Part of a small language model's weights: vocabulary 6279, capped logits.
Each number is 200 + 20 x the weight over its row's rms, rounded and kept within 0 to 999. Layers, rows and columns count from 0. The size before them is the row's rms in percent of the matrix's.

# down: layer 6 MLP down (transposed), 256x96, rms 0.0932, rows 40-63, columns 0-95
# gate: layer 6 MLP gate, 256x96, rms 0.227, rows 41-64, columns 0-95
# up: layer 6 MLP up, 256x96, rms 0.253, rows 41-64, columns 0-95
down40,096,193,188,199,208,233,216,220,190,197,219,199,170,212,164,222,194,199,191,210,201,227,185,180,182,239,214,175,225,178,213,203,202,211,192,193,179,232,175,200,173,201,157,160,219,209,195,191,165,219,221,193,207,192,163,216,198,197,187,181,214,213,207,207,193,229,235,193,219,197,188,200,194,211,202,198,205,191,191,179,216,253,190,151,221,234,199,176,226,154,207,186,198,207,192,172,225
gate41,121,207,190,203,165,197,225,227,201,216,209,214,226,201,203,216,212,201,181,193,190,220,179,188,234,170,216,213,194,233,218,185,175,193,199,198,219,198,223,205,215,209,178,225,209,198,166,205,191,239,237,211,220,181,220,183,181,186,236,197,216,251,199,220,181,169,225,193,173,172,221,180,214,210,194,191,213,208,186,207,220,169,237,185,207,188,199,212,203,185,157,236,190,201,173,182,165
up41,104,210,217,232,209,170,208,221,205,214,206,182,220,179,228,198,170,206,210,179,176,249,189,212,223,224,187,202,226,187,241,206,184,205,214,203,204,185,192,192,189,198,161,208,189,199,230,213,177,228,188,228,209,185,219,170,210,225,200,215,194,208,157,191,179,203,199,219,207,213,206,171,212,218,217,194,227,216,225,216,178,168,187,150,183,172,223,225,179,178,176,217,186,200,188,205,166
down41,118,203,177,217,199,202,220,221,207,213,222,204,203,209,214,193,223,172,210,216,187,207,198,194,226,183,215,188,166,204,219,159,204,193,223,203,200,165,214,214,200,203,218,212,212,209,170,161,209,214,222,185,234,176,208,216,182,176,217,199,201,231,169,215,198,186,207,164,180,178,247,186,211,204,214,240,225,229,228,224,196,222,221,186,211,223,153,175,202,230,215,195,199,196,231,169,190
gate42,088,176,205,214,216,197,206,180,191,188,197,179,197,172,238,185,202,193,195,188,227,237,199,202,205,212,184,188,171,251,224,160,188,210,175,213,196,187,189,207,196,207,203,198,220,202,166,191,179,182,177,223,217,219,205,213,196,182,228,207,230,213,167,199,210,202,205,137,196,170,151,200,221,206,233,192,225,190,191,212,201,222,162,211,213,198,226,178,187,237,191,205,197,184,169,205,204
up42,092,242,195,215,213,216,199,169,188,195,218,204,163,158,187,194,182,192,209,225,209,195,238,181,181,208,216,209,165,203,174,204,180,206,209,203,199,231,213,209,191,215,171,173,225,199,174,190,205,213,192,212,206,222,192,188,186,174,226,209,216,195,222,193,224,184,224,199,177,193,186,187,188,187,201,174,200,166,211,155,227,197,222,184,193,251,188,223,186,167,198,153,193,173,201,198,166
down42,093,191,231,204,200,207,202,186,200,185,219,156,182,183,198,224,163,202,197,235,225,227,154,194,164,190,210,205,180,169,195,186,159,185,193,196,189,190,193,184,189,180,195,210,196,220,157,200,194,198,185,206,197,196,236,212,194,204,206,227,232,204,255,208,189,202,182,183,192,211,233,211,164,198,221,202,219,200,216,235,187,209,189,198,176,206,201,201,249,202,180,193,177,206,171,211,231
gate43,105,194,237,203,185,215,229,202,201,191,220,178,199,180,198,196,217,181,226,216,193,178,220,192,239,199,181,190,168,239,211,213,202,209,200,194,215,202,215,216,210,200,160,186,199,221,230,208,190,159,202,226,226,182,155,181,207,215,208,195,217,171,206,191,211,183,227,200,201,165,182,192,202,165,190,184,197,210,195,177,202,195,159,165,169,222,215,215,206,198,198,164,216,181,154,175,170
up43,112,163,194,222,237,198,178,198,173,194,168,236,204,239,213,210,175,215,211,173,213,184,202,198,171,164,199,212,189,182,209,220,206,166,198,202,179,203,172,163,201,182,203,204,190,218,192,189,204,208,180,213,153,206,197,212,173,221,224,211,172,207,246,202,188,185,191,171,206,218,193,216,199,214,176,197,197,227,204,178,206,151,210,217,224,210,205,157,199,187,200,218,211,216,227,177,216
down43,115,220,196,192,199,205,207,222,198,212,161,186,238,232,186,210,216,176,199,177,214,210,194,223,194,210,177,222,201,205,223,200,214,209,231,195,194,202,204,196,190,232,216,191,184,180,202,207,211,229,197,224,142,234,207,259,190,245,199,198,229,192,168,217,203,215,197,189,203,183,201,238,187,164,215,192,185,209,179,203,205,235,218,181,220,159,207,182,175,213,205,202,219,205,208,230,190
gate44,092,182,246,206,194,179,174,169,199,233,167,186,220,187,211,212,215,187,232,220,179,197,181,232,219,182,211,201,214,223,240,202,218,180,218,199,203,245,211,202,225,228,193,174,201,201,211,184,203,215,210,189,170,188,193,186,201,205,201,190,192,186,242,211,200,215,222,197,224,157,214,184,218,170,163,211,204,244,206,226,201,211,243,177,198,188,200,183,205,191,180,194,192,201,190,161,207
up44,096,230,201,187,227,171,184,156,244,199,182,219,214,222,195,215,165,203,224,170,186,180,192,170,182,224,199,219,197,188,205,197,208,193,197,185,213,220,226,194,165,181,182,162,224,158,174,211,206,220,206,174,217,180,202,201,240,153,184,197,202,218,169,212,204,213,194,203,190,233,197,205,191,202,223,193,218,174,195,206,188,159,224,204,199,192,208,200,181,204,219,226,182,191,224,178,191
down44,091,163,189,194,235,211,225,232,210,180,272,227,184,195,180,208,199,229,173,184,200,205,218,213,192,185,160,169,195,182,183,194,211,200,220,219,213,197,184,194,204,201,187,201,208,221,233,215,179,212,214,183,212,245,185,206,221,217,193,189,167,211,217,185,246,215,184,203,231,201,215,208,194,187,191,178,210,199,146,215,176,194,194,188,166,221,195,205,200,195,209,181,200,194,183,216,193
gate45,096,232,182,188,197,180,234,195,183,186,221,212,190,164,186,197,169,194,196,176,188,190,207,193,165,199,197,237,195,209,172,212,199,204,202,188,190,220,210,188,207,228,204,219,237,237,188,240,189,195,195,182,151,201,182,181,196,212,210,206,220,179,204,234,197,204,237,223,203,188,207,217,200,241,171,178,184,208,206,194,186,163,206,184,207,142,188,186,205,212,231,215,232,196,199,176,208
up45,096,211,196,207,206,150,204,219,177,209,216,205,238,173,153,163,185,171,235,212,212,210,204,185,213,207,234,195,191,193,198,201,212,230,189,187,239,203,202,210,207,231,236,184,197,226,210,183,192,220,204,187,209,183,207,181,171,187,197,176,197,196,200,265,210,185,195,200,236,245,218,176,199,217,204,201,212,178,177,197,200,200,220,198,208,204,189,214,205,146,183,194,201,197,207,192,188
down45,092,224,129,177,219,258,172,202,184,194,225,205,169,215,204,225,200,193,228,198,200,206,225,200,190,195,212,203,202,212,214,217,184,232,192,215,182,201,211,187,162,214,187,213,189,209,186,208,217,220,195,224,194,244,207,200,218,172,198,221,190,207,212,180,208,209,230,197,181,203,169,223,218,196,176,203,202,239,189,210,188,226,191,165,186,222,216,179,195,219,213,193,193,190,187,198,150
gate46,108,194,199,228,192,161,241,172,210,196,222,187,235,201,178,218,175,186,196,178,202,200,193,168,202,227,196,217,193,217,182,203,221,192,181,207,163,164,220,194,186,199,152,242,233,188,209,213,197,217,199,176,203,204,199,197,186,220,204,207,200,192,213,240,219,204,168,207,201,165,162,158,179,195,210,214,218,235,225,214,205,176,185,224,194,191,190,189,227,197,214,188,194,232,196,180,195
up46,108,172,218,178,198,210,199,249,211,185,229,194,221,206,205,181,194,233,181,223,186,241,193,226,215,218,225,199,205,163,190,175,199,223,217,188,199,210,200,208,211,201,217,159,212,179,185,189,201,195,191,215,199,230,180,213,252,209,201,203,212,181,169,168,209,230,170,187,192,246,194,205,188,208,209,196,173,208,167,242,206,233,211,198,194,202,211,200,159,203,185,193,197,173,204,185,219
down46,104,167,213,231,209,190,193,194,182,180,180,227,226,204,185,202,214,223,202,232,224,191,206,175,165,196,207,200,213,208,196,185,168,186,198,175,196,242,219,189,208,207,189,223,169,234,194,182,212,194,192,211,191,208,171,171,169,185,183,205,214,216,171,197,169,177,227,182,231,225,207,187,213,225,167,163,198,186,194,192,187,187,218,200,181,246,198,255,209,214,186,191,171,188,208,215,212
gate47,105,226,232,209,161,217,218,192,205,209,189,177,191,244,212,197,230,212,193,179,237,181,204,201,197,233,200,217,208,207,188,203,224,213,159,158,195,220,176,210,194,191,202,190,216,207,211,172,193,213,194,214,239,203,186,214,166,193,200,195,209,222,182,183,195,185,203,204,193,220,210,156,193,199,180,179,198,223,242,195,196,162,226,170,197,182,209,197,234,200,224,172,152,224,210,204,204
up47,102,214,204,228,222,192,264,221,207,192,219,192,185,235,174,230,173,204,191,198,192,204,192,201,192,200,187,216,209,174,199,178,212,206,167,175,216,187,209,200,161,210,205,194,187,182,171,192,196,162,190,198,224,194,226,160,210,188,154,195,206,206,211,185,186,202,195,189,204,225,231,192,216,194,171,209,212,239,216,225,193,185,219,231,209,217,240,236,164,178,186,186,192,212,209,212,192
down47,107,216,196,201,233,234,194,224,195,195,205,198,192,217,166,208,232,205,232,215,205,205,203,181,190,210,208,222,202,235,190,180,214,241,212,172,190,229,214,211,216,175,191,200,207,193,217,203,183,184,212,202,195,202,211,179,203,196,205,242,203,205,170,173,211,215,187,194,201,199,167,188,213,203,204,186,229,203,242,211,174,156,232,174,183,172,241,198,246,205,183,207,193,232,178,233,168
gate48,096,186,230,196,150,206,189,209,174,163,210,194,250,184,184,205,222,203,196,217,171,203,181,197,193,196,169,226,204,189,193,182,211,193,164,162,167,186,207,189,182,195,219,215,211,209,189,188,212,221,222,220,181,226,177,177,199,191,234,201,213,199,189,206,214,211,220,177,218,198,215,200,208,238,215,217,242,194,172,173,178,234,184,189,201,195,182,191,205,196,182,234,155,195,187,226,217
up48,112,206,170,198,220,186,216,210,184,197,215,210,191,224,187,209,204,223,233,203,210,182,201,226,226,215,208,213,231,177,186,194,170,174,180,189,206,202,195,178,198,164,202,207,155,175,204,168,204,163,183,204,207,185,209,234,214,215,194,223,204,206,199,189,209,147,183,223,202,218,170,220,190,182,207,165,181,228,218,199,179,203,224,197,217,218,202,183,158,166,231,182,172,214,227,167,195
down48,105,146,234,208,185,172,231,193,185,201,180,211,185,221,180,219,238,185,177,188,216,216,199,250,197,194,217,169,213,237,189,206,217,224,197,191,204,227,167,196,183,209,195,211,221,201,199,180,200,195,182,184,222,202,201,204,223,182,225,200,222,231,225,217,167,181,196,216,204,196,214,165,199,234,191,203,189,180,184,196,169,199,170,202,194,190,204,195,237,182,197,174,168,242,214,202,196
gate49,091,202,226,189,225,204,145,224,216,180,199,203,217,212,194,205,166,203,175,201,140,175,180,218,195,177,190,206,176,230,188,170,178,234,209,202,158,209,192,212,192,222,218,192,202,194,196,181,187,195,197,174,191,188,195,185,186,194,197,199,196,210,217,209,181,202,198,197,197,193,178,195,204,189,189,226,211,204,213,186,206,227,240,148,183,182,207,195,194,209,188,147,189,188,203,225,145
up49,092,234,226,220,187,205,221,198,220,210,154,182,207,194,224,187,225,157,186,207,195,193,180,187,160,243,177,206,173,204,207,163,194,179,229,195,213,180,191,204,223,207,237,215,217,200,205,212,268,225,186,193,201,204,213,220,205,229,193,202,183,211,223,211,225,195,200,202,173,180,177,179,189,178,195,201,195,192,178,219,213,223,209,195,179,218,221,183,213,220,194,211,219,234,186,209,182
down49,088,244,222,169,227,155,196,184,247,155,197,218,170,211,152,238,191,185,177,180,185,217,201,199,193,185,217,202,185,196,190,188,175,192,218,191,216,166,199,169,199,195,175,186,196,209,191,239,218,189,223,190,216,200,186,168,228,196,196,211,193,198,204,177,196,182,190,208,189,185,161,221,181,214,188,192,179,175,225,164,203,180,208,215,177,206,201,190,198,174,208,195,173,212,207,211,187
gate50,097,186,194,218,196,214,205,197,193,145,165,172,180,205,168,202,220,187,171,206,180,226,191,180,158,207,188,192,195,247,216,228,217,190,205,208,213,214,208,181,221,189,236,188,179,209,187,189,207,215,145,196,188,182,240,189,224,210,198,207,197,181,198,171,215,187,219,218,190,159,178,155,177,218,205,192,193,192,194,198,170,181,213,200,187,193,208,153,224,195,210,194,207,204,194,201,197
up50,094,223,177,212,201,223,196,179,226,220,217,186,202,210,196,165,199,185,214,216,206,240,166,210,195,181,219,177,191,219,185,221,190,179,191,229,214,178,200,181,228,192,204,219,162,186,201,171,189,203,188,218,216,188,214,184,192,227,182,202,179,207,218,198,208,203,230,235,195,204,184,216,203,166,207,170,232,198,175,160,204,188,169,232,187,260,204,205,191,201,179,190,232,204,168,167,205
down50,116,170,220,226,221,197,231,195,192,218,198,172,224,202,168,214,217,179,170,204,234,197,242,151,226,211,214,210,196,205,191,254,227,180,207,203,189,207,193,180,214,190,235,197,192,214,201,191,191,212,203,194,171,204,204,184,218,231,184,231,234,203,211,195,183,214,210,227,208,175,185,200,177,170,201,200,212,215,185,206,178,224,217,225,209,218,156,192,178,201,226,198,231,213,182,188,178
gate51,092,172,195,182,188,189,228,255,195,208,198,195,234,208,207,225,230,181,215,222,230,205,170,175,184,229,170,201,211,218,219,224,195,167,194,201,204,200,198,189,206,176,204,229,204,210,198,185,214,181,239,217,219,175,192,227,189,213,193,204,211,150,201,190,204,208,219,200,202,179,196,180,189,198,195,227,180,244,161,191,207,167,166,201,168,174,207,221,172,207,190,179,216,207,191,214,221
up51,107,180,151,179,192,160,185,172,208,212,223,225,217,211,215,197,204,212,173,207,208,213,191,183,216,205,210,191,204,212,164,195,188,226,194,202,201,211,232,175,210,187,190,194,207,205,205,215,179,197,146,217,185,212,195,157,150,183,174,185,191,246,164,185,206,222,221,216,179,243,199,194,190,200,206,212,176,203,190,191,221,175,198,197,240,204,196,197,203,172,215,212,177,175,205,226,212
down51,101,194,223,221,223,204,227,190,212,176,207,221,223,211,178,187,219,202,189,211,209,188,221,189,192,198,199,203,157,190,216,221,204,166,213,201,218,166,175,220,196,190,191,186,219,200,203,196,181,189,222,190,245,197,190,206,201,231,211,187,187,152,210,216,180,220,173,166,189,193,197,198,229,183,178,213,225,234,178,221,192,201,174,154,171,184,183,226,203,176,256,221,216,215,200,180,196
gate52,110,200,204,184,179,200,159,211,204,180,221,186,209,233,166,200,226,154,223,214,203,211,210,159,205,195,217,205,182,160,204,200,225,208,218,203,186,230,215,237,203,236,205,157,197,197,172,181,213,165,179,203,186,163,196,180,195,201,225,219,203,217,172,178,207,213,164,184,197,202,230,192,210,205,171,217,231,182,228,206,204,181,196,173,204,216,189,203,206,195,183,225,176,186,183,224,195
up52,117,175,183,216,200,197,233,221,204,201,194,172,214,229,194,231,210,232,216,178,206,231,189,215,208,207,214,206,195,206,214,166,186,181,215,205,210,214,172,159,199,185,218,191,189,175,184,215,229,228,233,192,202,203,223,233,209,195,176,201,207,190,187,205,191,204,229,235,245,194,198,207,223,200,168,178,188,250,179,173,196,193,200,228,198,192,223,192,206,211,208,207,230,155,164,194,175
down52,112,213,210,196,208,184,181,181,188,200,187,191,194,192,213,199,186,190,188,188,173,187,200,213,218,192,202,182,180,190,174,209,215,178,216,197,218,164,194,164,178,204,158,191,192,245,238,245,173,215,188,196,203,193,182,226,206,222,179,226,205,180,191,222,211,204,240,204,189,212,191,220,175,197,209,206,185,207,193,194,203,251,267,202,194,167,195,222,146,188,202,214,201,188,190,216,208
gate53,093,200,189,159,176,177,202,198,188,215,197,167,168,223,214,199,203,208,226,217,201,191,214,188,188,175,165,201,153,227,220,189,185,214,194,208,195,210,213,215,158,224,235,173,206,169,207,170,201,207,201,188,169,178,187,232,204,215,231,229,181,206,188,217,213,208,190,237,219,210,203,180,194,199,207,192,225,189,188,221,206,244,214,210,210,189,201,212,199,200,190,145,223,218,158,191,194
up53,093,227,188,193,209,180,221,185,184,220,244,176,171,209,224,184,215,215,197,215,189,203,193,181,186,207,174,214,226,198,163,198,169,218,173,204,162,211,205,234,217,192,206,201,221,219,194,249,182,209,208,197,203,193,187,187,216,207,191,208,191,217,235,203,172,209,223,200,211,208,256,225,196,188,233,223,206,178,195,198,208,182,195,212,195,223,189,197,192,184,182,221,181,142,166,219,182
down53,092,194,233,191,204,155,190,185,240,208,187,211,221,196,203,232,245,218,194,197,202,208,178,184,207,191,179,191,223,188,195,192,189,187,194,199,217,217,198,204,208,190,197,193,183,201,170,192,210,193,210,195,173,239,167,229,205,203,218,209,196,203,159,201,185,200,194,152,228,247,191,222,150,221,195,212,235,228,229,198,208,192,252,197,205,214,165,192,220,198,219,193,203,213,208,206,184
gate54,093,195,215,200,199,198,206,232,229,197,210,179,227,204,199,173,183,202,196,223,212,174,193,212,160,192,218,195,211,191,203,200,224,214,215,221,207,249,218,215,205,184,200,197,197,158,206,202,227,234,192,181,176,190,207,187,214,221,207,191,193,261,192,184,205,199,167,222,236,219,172,198,190,200,224,221,217,239,196,207,222,168,167,204,187,198,213,218,218,208,183,199,223,214,141,188,206
up54,104,186,205,207,222,193,201,200,199,168,180,194,215,216,216,209,206,247,194,156,227,184,235,218,195,147,227,204,219,227,187,221,172,206,175,197,198,202,186,241,216,197,208,158,188,224,211,155,212,156,168,211,171,180,198,190,185,210,193,227,198,200,179,201,173,209,210,175,187,225,186,200,201,188,210,194,201,215,209,212,163,170,189,191,193,193,232,199,194,175,183,208,188,200,180,206,182
down54,108,209,198,209,190,217,226,223,203,194,200,205,182,221,220,197,213,188,176,185,172,248,213,188,209,208,194,205,193,215,183,182,188,211,192,190,191,213,175,163,176,197,222,232,180,219,213,218,159,239,205,193,202,205,193,223,162,186,155,167,226,171,196,210,194,210,214,198,185,159,170,205,218,209,182,184,170,188,221,215,192,210,201,215,151,214,161,207,199,187,208,194,173,162,177,194,204
gate55,096,214,215,198,212,197,196,205,210,234,216,191,222,224,186,192,205,205,217,173,211,197,206,231,212,245,186,207,158,202,178,207,129,186,185,207,194,181,224,211,205,184,217,191,183,205,222,237,186,205,210,202,206,184,218,180,192,225,182,174,207,213,233,216,221,163,184,182,219,192,178,239,200,223,189,155,215,191,203,203,211,171,189,160,209,191,158,204,183,191,183,196,199,196,226,203,199
up55,106,202,185,196,156,230,211,202,177,199,155,173,224,193,230,201,186,218,188,183,201,227,232,220,201,202,180,200,198,175,190,185,164,228,177,197,228,191,224,226,208,171,205,228,199,215,235,232,207,232,203,197,210,225,183,204,199,184,187,198,198,190,196,220,236,180,167,169,187,192,199,214,192,176,177,155,240,191,200,221,192,188,218,167,201,210,223,222,183,193,215,177,187,195,215,191,186
down55,100,181,190,183,193,194,215,174,186,152,247,231,229,187,160,187,220,191,234,206,191,205,200,176,191,187,230,224,199,183,205,182,285,209,198,190,199,208,195,192,189,235,192,213,227,204,181,173,201,203,210,190,184,225,202,211,203,187,220,189,188,218,189,179,183,212,245,218,223,210,193,170,184,177,181,204,182,188,229,190,205,209,217,206,183,170,200,217,206,192,210,216,200,204,194,204,203
gate56,094,174,186,208,198,174,186,178,194,214,155,150,189,239,197,197,218,174,197,163,206,197,202,197,220,206,216,163,204,202,207,254,209,196,200,181,196,183,218,194,187,197,208,217,207,219,201,183,160,197,218,205,199,182,213,201,227,221,168,196,166,214,205,189,233,228,179,214,209,214,169,218,195,192,213,199,192,203,218,173,221,203,238,201,210,205,185,211,236,204,224,185,225,234,210,219,241
up56,079,192,173,181,201,190,202,189,228,211,208,235,154,222,179,210,182,197,250,179,187,181,217,173,170,195,200,238,205,235,218,189,221,223,210,192,176,245,219,195,205,192,216,228,213,210,210,243,197,216,179,196,197,222,176,181,207,211,190,233,235,203,199,177,202,202,190,209,193,239,197,164,189,204,179,217,199,214,143,190,214,200,200,219,209,184,198,191,213,204,196,196,227,214,201,210,219
down56,082,172,227,247,189,182,163,179,213,195,181,151,207,179,223,201,187,199,168,208,230,192,158,203,203,181,197,180,217,193,182,213,173,187,194,208,209,217,180,208,164,226,215,202,189,167,215,159,206,194,184,236,215,257,178,223,215,189,208,207,175,190,206,200,199,213,207,182,192,193,209,221,214,214,226,187,188,176,188,182,203,212,201,226,199,235,180,232,200,199,192,223,197,198,196,218,195
gate57,110,203,204,245,210,196,199,202,215,182,224,185,221,168,206,184,219,190,209,209,200,217,212,189,195,207,150,236,185,181,218,222,232,209,209,201,208,195,223,172,169,183,156,197,190,205,225,234,206,187,181,203,222,203,169,201,195,183,193,196,203,195,182,179,186,197,212,166,201,201,219,250,215,217,175,196,153,224,204,197,189,194,194,167,179,199,226,213,192,206,189,167,230,227,211,205,242
up57,104,225,192,176,193,167,175,200,193,203,208,232,203,168,204,184,160,226,186,209,191,166,225,162,217,189,203,215,205,194,201,217,198,223,191,191,168,202,159,203,195,219,182,183,212,214,191,195,210,162,195,199,251,233,196,212,200,188,193,213,182,199,205,185,172,219,234,217,233,197,202,183,209,190,213,225,230,216,208,210,193,174,208,222,220,221,170,217,177,193,243,206,174,231,210,213,233
down57,103,198,196,177,198,193,209,173,166,179,185,204,224,180,176,187,196,203,172,193,181,212,202,190,221,182,196,244,169,214,182,208,203,212,190,177,178,223,209,222,259,220,209,236,243,212,207,206,205,217,233,198,208,235,182,193,178,180,195,199,241,191,199,205,199,160,193,198,196,223,210,197,235,183,208,202,193,170,189,189,177,216,230,188,197,187,175,199,208,177,185,203,198,186,236,155,206
gate58,102,210,212,217,203,212,207,204,190,184,207,169,214,157,176,205,198,186,184,221,202,228,217,238,197,176,192,204,180,208,172,195,218,174,182,181,202,209,173,203,235,242,189,215,188,163,191,201,225,193,238,219,199,237,206,218,227,205,188,221,162,214,190,237,201,234,228,226,191,193,176,196,196,210,177,192,199,182,172,225,185,211,192,218,206,247,181,242,208,202,197,206,195,203,205,203,232
up58,097,178,189,161,198,214,181,221,220,212,193,196,192,206,177,174,198,242,181,166,181,191,185,165,222,229,186,171,153,163,164,206,224,205,212,189,199,212,228,179,196,196,189,209,189,178,203,165,190,180,203,177,200,172,183,201,191,214,183,203,192,197,201,190,210,214,226,176,193,231,193,199,186,175,185,198,200,222,218,240,180,166,167,184,185,183,178,197,210,198,201,192,226,194,200,159,234
down58,106,177,190,201,222,194,207,197,217,224,210,221,211,213,184,248,180,205,200,185,167,227,198,193,219,170,199,192,159,189,187,197,204,198,202,207,208,203,182,173,217,215,177,220,204,192,194,231,178,251,198,178,221,231,213,198,167,195,187,168,175,181,220,202,211,251,187,205,232,226,220,183,171,195,225,223,205,191,209,206,184,222,191,197,185,204,177,197,186,208,186,215,230,157,160,201,215
gate59,110,212,170,223,239,209,227,199,194,197,204,177,246,197,213,186,244,205,195,197,212,202,223,180,178,199,162,205,190,192,196,271,243,189,179,198,216,209,224,166,188,201,224,193,192,199,212,187,215,222,185,223,175,224,181,213,199,217,211,177,211,184,205,189,184,157,208,204,214,178,203,214,201,199,181,195,189,199,172,191,178,186,190,214,230,189,201,192,176,192,162,183,215,204,200,161,183
up59,125,186,216,189,211,185,182,209,204,182,168,217,192,190,201,191,178,220,183,206,197,214,204,200,219,217,215,164,194,220,212,162,219,165,211,200,190,170,200,233,208,171,178,172,216,226,193,190,194,205,214,153,205,233,198,187,210,212,234,215,207,170,213,214,191,250,210,183,210,209,191,230,196,205,202,202,193,216,186,190,234,217,186,195,182,235,202,209,161,235,238,189,220,209,160,237,216
down59,113,154,197,196,189,184,202,210,193,235,145,237,223,189,224,215,153,204,229,228,187,189,198,238,195,199,194,184,210,195,177,203,229,222,227,196,161,189,215,191,196,209,216,230,205,212,186,201,201,189,197,220,192,191,180,222,183,201,221,199,212,175,193,223,213,223,213,166,165,187,206,203,175,198,212,180,200,244,212,183,199,211,175,178,210,206,192,205,188,214,201,227,228,194,171,227,170
gate60,115,195,190,190,171,220,184,189,199,203,201,227,187,201,197,217,209,182,176,213,233,202,177,173,176,199,188,214,157,213,217,202,177,213,196,201,203,202,218,190,195,225,185,190,207,208,196,153,197,173,211,214,177,202,167,158,254,201,190,203,212,221,208,220,188,218,183,197,204,215,203,209,179,178,193,203,215,232,167,201,180,191,166,199,210,211,195,249,188,229,223,193,235,243,185,153,204
up60,116,185,223,231,204,212,190,228,204,187,201,189,223,211,173,224,173,194,225,158,194,216,207,231,209,195,197,168,207,199,243,173,212,167,187,189,221,192,218,190,214,178,198,193,216,201,185,235,195,216,193,222,198,185,224,220,185,184,146,195,201,195,176,202,224,179,204,215,181,190,220,160,184,194,191,187,230,216,205,196,202,183,255,185,200,237,183,196,195,195,200,188,221,198,212,163,164
down60,120,204,180,223,193,179,204,183,190,218,185,197,227,205,189,207,176,204,195,197,188,220,189,205,179,221,192,200,265,172,185,221,193,198,206,172,227,231,187,224,206,153,183,206,212,211,222,235,197,223,199,194,211,195,207,202,176,214,217,209,228,224,204,187,180,207,216,196,200,173,206,200,192,212,230,185,218,198,218,194,228,209,220,202,207,199,170,168,177,171,191,252,174,221,191,262,206
gate61,101,239,208,214,184,205,214,198,230,242,177,153,216,231,213,172,185,191,203,202,232,191,190,194,201,196,173,189,174,187,168,194,196,194,234,191,168,209,169,187,198,194,209,199,196,177,205,205,177,175,204,179,182,197,194,205,223,237,205,211,204,241,193,150,196,189,227,184,169,174,180,215,209,184,172,205,179,197,177,203,197,176,213,182,193,223,206,193,210,177,201,174,223,224,192,223,162
up61,089,203,219,180,204,232,211,172,203,158,230,212,163,184,163,192,168,222,203,201,191,187,203,220,196,223,192,216,180,196,221,229,176,190,204,158,190,234,205,194,196,179,178,235,201,190,213,231,205,199,169,180,211,184,179,227,222,179,226,207,230,214,206,227,189,210,239,210,175,169,191,183,203,198,204,230,225,220,170,176,189,237,221,201,188,211,218,230,205,203,206,194,172,193,194,202,199
down61,102,227,202,233,192,191,191,210,231,228,168,172,207,193,235,208,179,230,193,202,221,179,202,212,214,221,206,212,220,189,205,214,195,225,190,197,191,171,203,198,208,188,215,222,210,158,206,222,189,209,201,213,173,173,186,195,238,185,182,223,196,196,214,191,233,162,193,185,174,168,206,237,191,178,210,209,174,195,206,204,238,172,181,232,201,155,171,179,213,177,207,219,216,207,188,213,163
gate62,120,203,186,215,199,191,229,220,215,221,194,189,206,216,189,199,197,178,196,161,203,199,204,182,172,194,170,200,189,185,234,195,243,175,193,191,235,212,191,206,220,173,181,234,220,229,198,221,215,199,197,187,164,157,172,206,176,202,198,214,226,195,247,238,201,160,181,203,199,227,210,202,212,207,176,197,173,229,162,198,223,206,191,187,168,211,188,191,201,211,171,219,199,209,171,179,184
up62,128,182,172,188,183,154,216,228,200,202,175,207,217,230,209,190,186,181,217,202,202,185,164,187,210,184,162,205,204,195,197,193,215,186,168,228,215,199,214,185,229,192,192,229,201,255,234,197,181,181,206,173,174,195,206,197,155,230,201,203,196,211,185,231,212,161,168,177,207,192,209,189,214,210,194,197,182,206,177,180,212,220,199,187,181,185,218,175,190,220,168,189,207,203,212,151,197
down62,133,207,230,239,189,156,226,208,195,223,155,178,209,202,238,202,227,198,231,190,214,180,181,216,207,200,197,202,235,196,224,185,225,208,223,197,193,209,215,226,183,213,220,219,170,202,193,170,215,217,170,196,154,174,201,250,152,220,212,215,189,201,217,190,195,205,197,204,193,180,202,221,164,191,206,216,184,224,198,161,204,212,184,207,175,194,215,174,206,212,185,216,198,192,207,201,193
gate63,110,193,232,224,172,213,217,184,186,233,188,199,198,204,171,194,182,189,158,205,206,192,240,196,169,180,180,193,203,190,197,198,193,174,210,236,182,200,201,175,196,225,170,167,172,228,195,176,199,196,190,196,169,187,156,195,225,215,210,189,184,196,157,224,192,223,190,211,209,180,220,183,181,166,196,245,173,196,191,199,183,189,209,226,212,191,192,182,216,201,156,195,202,167,198,198,176
up63,123,179,258,203,151,233,191,208,183,217,201,220,195,197,213,163,170,145,182,193,193,195,209,184,188,199,209,188,208,183,193,180,185,207,199,210,211,185,212,163,213,224,206,164,165,228,214,213,192,208,206,193,175,190,160,206,174,177,201,196,184,199,169,212,196,201,199,192,209,153,213,158,205,199,188,201,204,217,203,197,242,210,214,188,200,177,191,169,188,187,202,204,180,180,190,189,174
down63,120,180,184,155,204,211,237,217,208,221,187,209,228,206,205,222,206,236,196,213,188,168,193,201,213,196,197,187,220,212,187,229,198,206,187,206,186,213,234,219,216,210,219,190,214,165,234,230,194,174,196,172,212,187,210,178,189,209,185,233,216,213,209,237,191,181,172,169,216,182,222,178,171,215,180,187,194,190,212,219,159,177,231,199,194,193,228,228,227,223,181,201,215,221,164,223,206
gate64,105,202,235,236,173,201,155,155,215,218,220,210,178,200,188,226,198,185,215,212,163,191,190,175,219,174,211,178,189,184,182,217,203,196,173,206,177,195,188,184,199,194,206,229,173,202,194,189,193,171,214,185,182,224,199,158,209,207,201,182,241,195,248,197,190,193,216,202,222,192,189,173,197,170,217,206,195,194,210,197,192,199,170,206,239,197,224,213,222,190,193,183,221,224,233,210,160
up64,099,199,226,206,179,189,180,235,202,234,188,248,210,206,200,184,212,180,177,204,242,209,204,199,179,181,220,192,208,185,205,220,243,187,177,190,176,180,227,208,207,238,184,205,215,179,229,205,179,195,212,200,195,178,176,192,182,225,175,183,185,227,207,191,195,226,191,173,181,209,205,199,187,223,203,212,185,213,210,231,190,222,209,180,211,178,201,184,203,151,253,186,179,178,202,230,226